Weights of a small GPT-style language model, trained from scratch on English Wikipedia.
Architecture: no biases in attention or MLP, untied embeddings.
Each number is 128 + 24 x the weight over its row's rms, rounded and kept within 0 to 255. Layers, rows and columns count from 0. Numbers have three digits each. The size before them is the row's rms in percent of the matrix's.

# layer 6 MLP up, 832x256, rms 0.0962, rows 289-297, columns 0-255
099:146118113123126149165145149118132096101126148168144110196124136134107151140147095122124123092129157147119123095128068117118119103130119165151097139122140140117105140124106084117123125118117152100121133157131148088130149141145130079129141139183150125145122104150120090134164091091119128142125115159106119155137140141095128130140123156119167147167127157137093063121124173131122123154168119115124131210103129086142155145143109141140113172120160137148114160115072152094149148133136114144098129136129137132097071120192136129142119122139080132089100130106129141113129131128120128139192142155152118127108122097185143126136126137077108111170159127115107137123170102131141125094117133108144110114092135167154135124182098121131102101134157122106182123157129083133099121168134123
102:100159136120096098127137149143156146162112112097149126107109144124129177143128125119077102142150137136128096110146098087119114094191139154077115139107189137130103160121132154096145113132122136124140101123125136092166178133113142159112178125124110148130140120139116140134162116117148096154110120135132116159156106169148118113120164153107111111099081166126136141149138121106157126141106129124139125107125134142144111180099126141151151137180066161157135110099134130112091118142103112105118174133165135156131152131154123173154123111134129126086135121118126127137148140085165116170163163180141144146098155131096137188129137111111105130127171122155115107127146111119158110098148081110121127180107081114131149123109153160106142127110113072134101146162154164164142169131146129
108:136136111127123101134103126136104167110177087148170117119132095131074110160106148122164170126064116142129130140136144109125140167122113097122141160142121130163123138149139139126076138140128141089211117083103116136144146170135120132160146106158159120137162155151128147102116116144165145097141092118127127170138135174126145104131175103081131153062152135128188133136151115116131073094118118127120095078125110116137158117128117127119139084109110160094106147114139166121128136108136118077156093140132131177154101102140134137109131124163156103120135143134134137155133126135115149158145106151160141135129116135167085150113111140145131123140131108081124110116169109120077134101114122116109097136174142160131123088100089161126132169130131144113097134113122119107141155104094127
104:126107126104124144142137107143138123109122149124114174131123110138110150127168103128149124137128142111124106108072165148141135066088097144117100129126085108144129129103102114098150055165127143129128118122099166078124152111126116129124148142134170131171128112164160127175133139173120114119162115100108150095126136129185129110117105125137169104122106126131130072098122147109114119132114169131157165115111126125093124137114093139072116124129085095129129111089105139128083165139122099130149130104154109134114139150142132096152104133117135101144099112185162137148166151172112121134122162111095154171136162152123111064137093121153119151198132150128161119123114118097133123150105161143151123110118117120123127098102098122153112109123153101173146120143151106119157075144083119
094:141116187122142099150133114142109130080151163118132098131133093154114127142125094100160121120138099127142106119135173149145170140188112165155100158147212123127123148103127130119126127156150097141147134175170134143140174125104094147159135150115086113149141122128173114057134115155138136164106121151108165110124153142141169183080120121121153102106097129134159139128145103115127171118118136117114091144149190162142188138137124124094109082139156094115119110138138117160131110142140145115106123159136118112129146153140129154115117117175170109107127124146137127095104135157148093160153140118125115112121129126132134126155126160090124129119127110123113115176127087151162117105121105151122134068120076121098119092127114106115114145108110106099169127146148136122163102149116135
102:129090103142178117113131127146101174133086148113148094081109134160153102099132125153117160116165116143088119114156130106112108138146098154171113131133148146151134143129119155129121153115073090131122092131120126149097153132157110150135123160125129085142145170106135156138126101113142196138124117124153127119131118106171109102131140114129108118142112151152129063151140109167080124105151137089110143175144136155145156100103141105083132162114135121095133114122126143152116119129135072113150143121117134191106091089169149091139110100117119139171115151134168101121110095165140159110130120137138134129088108162118128114107144095120162138124126109133163142107134137125060185096088139126187116160117101107138112123138159129127118154135121127101127129107125119187160152121123151
101:147123067087129119122108127149122104136106107143150132125139139062114116063144094149135077125136129146147135105109161117105140167140147147129132110113142153122160105153125083087144147126156110154113108139102102121089127139163112129118160140155161154113135091096161108108145120108136091150127143116115126101161128133108116162129115138161131160161114114156098131081143133133114122137087172155156129146130116080122096120102149148146146118144146121167138128151093102175184131139102130155160124151143144081141128143088110148100132110137112146104127171124150117086091058150102123147148122120163105142110114128159134154143179142161105111110107152071159142164117102124182117144123096174152119117141113110179161158111150106123124131119153126126095108127114150100131126099138127
099:163089121134139105092134135120146109112133170134122138112146091118104127146133157133156188081146095141109119188158145171158110122098093099127132174147133098113152136121127152131185168165110138139110107100145115138153129114123146130154080114091135052134107115134170143128145083149113127090124130156126097122124147129161116094142111105151112139119178139140123110097105142146086091144107146111126134094148145118100102154124095117141123126113186121144135117147141108081135134117127118119130132103115160097130118090133115140136155101118088158124132135108129124123100138136131120164148158191149119113139116104139120123176142120148142080121089130158102134124149084117128109080145125139116128073077118120168124119135147145146124112202133088093105142138127152163151137141130098
105:111131129144134106162116155122098108201122089135177123141163141133124133096134130105142153164146160168169117126128102135100070103128142063148098122139157126096141118133135151104122106147099119122117127129139131128120140140157135144159130145118126161134097109120120114141139121116113143103124126112122124124111085128169123088127134095140148147111129092107096139154127148133117214136198112168105089095111125152124131130147089166105162151123141117128183116142132133131130132155151104153130150116090143146124126129115122139096109103108118108126161182114128116138143093127181180140100125127132112121198112169143100120158120152163120106122141128139112113137125204136090121120146121123148135099144096152154112130152092115132141094151151114099087155089184115131146089126117138
# layer 6 MLP down (transposed), 832x256, rms 0.0953, rows 289-297, columns 0-255
095:137096136123110169124157143133104120093131102110147126148146107147166101127137137117155136127130116151117076129116132234107135155074110122128132150126151148090178213139161111111136102134148147142167119136112128121142178188159118179125155154135138140138138167109133142158146142128085181131143148131152130237092161111135179139145130112103095090137095149128125137109102049159124126106144132145107200126133132068132111134131106135112115117112170110133137142165131095125124113120124122139134114118141132130123159115132104115146132087131105122126122136122128166154123143100096152129137136119127118145118127135128108127148142178139157116107134111108100133119119144133133149129147118135156131136137133118111123112141154141135096135131090137146147101145135102113116140109132103
102:077158151156069118154103077126074108131118102155145192118109098124124150128136125101136118130125142143129123163091138133149091142099151098142128104116073095134128153110117110122120103143157131100102135123154145117130098157148135136160114146088102129128152150150105161135110080132088109120131118131104148170116074064082104133087145100160138131141142090122109136099151180098123141136137101105163145114093135156111190085123165128174091106142122108123114105115144130123106101128127110136144145142147150106141057136129140176155139165134111151130140119120142157100129116149121134108119095100161130126125116098136110141156112110137109122096144096147112121130089117092131141135149134135171153151113138158136112147166089143141121111116165119084100109121094130113119119082148111
108:133136130136150135134131138109082133171125128158163126165145119162103138125144145135141166123115118134155118147108138122102156161130118125094112116173083152098108198121109142106131110141129177148179133105151136134128137116129123139098111141131144137122169186151111138143116118108096160115136146103098122088155132131153153124110101079112155138088117158097110092136124094136125060100165153105134158131116166114145148135161129153149116133129132149095130117131157112127111131117130175088149110125093115104115075153145145135144117135174130100106136131124120149155162091128128088143086112158132139140106123182127121136114098109122136134163109153108126123177152125134106125120048161103105043118145112155081125107105072095144127115128140146144093159127120134145130144122151146
101:095141132129103053134137153117123129091129137118130119135106120146062111191116149152147118151090125095106101100128123091121113099106106189092107130139152145124134163116115146081144141090076125137106127129121122126124151077136115086148136119115124151114141104105113150095073115120185115127120105122155084144078136154136112167123098159102124180138162164133112126185106117134112126119126121128131154129071145124167148112175129149128106120141112149121098140131130092115091133146119146115107125087127147136123117106119106143130145132105085154087116069061116136107113094102145100133100137129104137134090134113125140083125136118165138151137113109161187158146128117092143152144132141097127136125116120142142162134090133101132137138113152143137086100154140145121108154119119137
096:162106155147099159169174170174126114098109110161124117125114140161113113097173136155110108174125136117139146156129094119157134125109108129131102110184148128121149108145142087116100155154185206130146127093101154108133152146134127070131142129140123121129118117106103119128177124109164130131123117136182076062103092124139125115183130132125139142088155137106090134127137189128130139148128119149148148105110082119113123094093118144166156124160136124152125107144122155113117151111130140105128121136131102112118137119127115113114130116156165138147134109108152158103146159125121118124122096124115066140164151137083123125156132084140121115136127122134086153148113138139149163144179103116142123125081121135110119142127168164105103128126112175182150122141098149167127148157132119
101:119109139134092163135097085133155108165125167126122149131103082107122108114133142142134136114130131109118139097082114140084091164133139163139160136109125149138117176117103127134153111138129162105146149155149158104115129159211099109140151149130123157071098124143140166117154107142159146102168104162152130143091139196146154154172119128127131142098090117108169116155134097155132120096150143101083161150155159134153087145122143110127120152078153073148084149136115145125158150106129131108109111133147093139131147118130113130140160151178152139139121192120166118110089123104147170137097139139126162133115133160074128130154151144113134155135166122139104102095136135095113142123112124141159136120122147120138122143091144140137166100117157148110111095156111093124133123121106124
105:113164099123127067055132108114147164159181108105127184146124154080164192110150139144118119096142146102107106103133129153125135141172109121146106165124128100154154042154145097134149149115151135132105094120148153134122159163130133135145128108179135143143139147129133120121157137128121102096097152124134164016132121129128108154174129125122102132182150152127138098136139218106142125150148142143142104125125142098175107110125109136139109109107124125136102147088122164105162135096135126087138127109124160115149125151117139122118162123130148133123102130090131099138168110125118157157116085107108121115118144139148149173137140123126144104114122153104148122130126115114132101086132101149138122104113121122147123102132116109122153132114120130138125128118150116118122140128171125
100:154143141169114115092139134112139142126141126153129096107157138150141112177159128111136103091157165135086106157124113096087097130158108178089156172098133113142163136136110126127119151121147111101164121136126123173122101088135136154097113087145135173150133107162113138119154104128129133147135106174144163140100191133154180113128086152108125132126127127126150097147115219123152135140125148137112114100109140160185094153138115093089132150101100121130084132158130130125104135124122141133118147123141134133071111126132145132177155120131139121163116150141120120142110129191118100134145117102137114117144117143142119125112121107123141152141152112140126147143123110110146100155205148108118113146124105051143150130123159090158125112152119122061122134127140102146090105122142133
107:126113147099111124153136172142115095107112116108104157159134142139125162104131148140162158141126171148185093148166101104127144082104130120127154129121149158116129114118117128146144142138136174138152105129135181124126159118143111137109098090088151133116135116146134104148140121157151094127125144116159112083105098154118127151157148088102122159140173121116118136142152171107108113137151098090106062126113116131161130112141154106128157124154137083137180133143137130117129120157094109124116138124136158100136144131145100177158135131111128142101152142139153154179111133094131138119114143103165106055109124129156154131200136097170186113116114124130096079173142127098115107103095116136138116109113144136150128118172107121143158089143161087142104195115127134114113144123111106
# layer 6 MLP gate, 832x256, rms 0.0966, rows 290-297, columns 0-255
102:100130128103156113130120138153125123164116128107116108097123055082107131128112101127162124134137145178139124133132168141129115153151143150156116142148145061128099132119129078117158150142122146118158125122086150117146141129115118129107105139128165142128184115140124129127133097122103144158114136139186117170112166126169143148134127123157097131111170136166165112084142113124124122134116135137069107153123135106155103122143113128107133094151144129140116062134133110102115132177112101128130098138118096057129173130110145142171128104150149143102095135135098101154096161101118097134119142169150086098134117104143151191173129123067135119136085102133122097141101108144145089089135118135099115116128144153079122105086167136133121116168165110106141112151136134132117134133152122
101:131066105144103108122106127107095133151091147069125144151103132120126186137122139146140121168115166113126119161102188140118118113162129179118156148130103118110129205115158143123142106143103103102111122136160166142096136132105155146127108140128111135150138126138174157118132083131159150132095085114120142152165136102116091141096080139151120122118139155122146104117145128114109135123103136114151135106154099107166152139150135119088115124139134114111140099146127150131146099159128160110134155125088144097108142134143095113104119127103158106131125205144123141137181114143122139167114121154111119137127088155123139163088090120107116159150090146146147161138120131130158138120107140116184169102130115080149123121143144140116195194127134156155099105136108153154134102148142129
101:154171120138142106171112128127112136144196089119124104149147121091133129098123152104139145136139096142169155136164100126160117146147149084116137131117161118092106115135118126134152123136131107119110110150151162125109113122153128128139124131120141096099169135127170123149181107148138124101140144146126164140192143114132114161116150135102103135169133140148175141123147129127185127108090138158112138169130168154125124131132179098124134127125117136146149128141063181132128153118149191134154132161097132105139099115183127097107137107159134109146077139130106121100124129136099118110069111084139118136147105112069158111070149149160164145138122144138145151142173112166157111143115152180124114150086134088147120149143137085163111140140155139108096138129121149125112133116119139
092:118130135116132150109137140139128134056115161170117100148151151108170151091146102151117114117132156138121112164149142156142113148134194135141120124139136142087161109119117112132087137123122125138126158146134160089164129115069119145102155142117080117149145100135116071170135100158117110149149113153108073148160117083099127130142111154144213078100154134125140146137171099121136112122131147121146109107141127137112165137140116080084113135133173127131137066125152131142064108155127119145099127118161135116126107111102159125171100093109135115108145155114104137160107159128155139108162121139124124121144130133128121112102077124093136104158152140099130147167131118134162139112134155118124093086141093164108127141128167115158106107125136124172116147159152142112132148160154128
095:095114121080137129130135141091090132140130121119133121123139136142136148176146111185138112100133141134140156123125116128124155140146129129109118140081132146146125163120150097122138096160120123134141115156125123117164157132118164124116140116159145151111143107117140137082138110149069128112124153108151151136080169159119098143152127157156097133132131133102116154159121098164171138163167143128077145124110069121144125159132147146126160109106100134154149140175128110115148151162109111159141146152106094093121156140090161143137095070123129100130148152149139140137113076082108155146124174116156155097146103134084115135114183146169142108134140078138133146147135132168135079149118144134131153124094120154137152140106173152108142100122151123106095077098102129133175073122093089
107:136084170152138131128112114161136132137129145118125125121131160101066144084116103137140154097140109183143113174111137095133115148140138149129149121119129089158086149187124101074106177142094098111098122108150108140146109111107114167129119110148143148088121147101145159129142064068163100132129137172112142143125122124158134122131156147177126100157113140148136101137135120089148089135132121112163100141135136112114136150134149127160129132129133126114140110138130134153122144112123148179170113148123153096150115130147158170097128102124112140111152150155123098116164143132100133107143099125139167095110098135123120134127114160148187157158077148103083097080146138163125109112103142158152135146131150067122138101154123126115128132105137151092103076114107112168097134090114134
106:121133108159126103168104145111161149084168167163132138109124106071164158119176098135141110097121155144108115105099150148125149130145113120122082099158149109106094154118141129095137164089120105110120092110150179107155140133158120162146121116124173142069108160110154128126151107210126091144132134147171075148116133107119116145150099106159129116157156134148097137096113146073158140103173101134116092126124145143110121137144112170127126120135136130155117140126137114087130136136119130119099126169124156147145094134089129098142145142137128127082134124130100091147135155151125118154140142167136080155100087151125142148137144153174128099144160138124112100177177114137125138162106140173132127151086139132127154101117128136128118123168148121116115119143097124154109135175122109
108:130085086081141116123110121140133127120146104141123143105144174147130162099125116122099098131143107126166137124158135165087186120147126113127140155146146115123096140091159129110103145150085150105151104145137100158106125113140131170114165160162124093131148084140129125143115150134155101126156124083163104152083131151161134138114141123130105113118102162165143100118175105118148122128123127107105170148124119096151147159125122140134111113099127149128150108113126120111100122155104056148102156122151116107127076143157141121148145169098098126087123149179106123093112097103124126104151114126112130147122101179123125120103139127135141094113153130082118103120136172114062137057131111171144167129122105177171135124128119164165155135178121156171117128119125118155123133142141110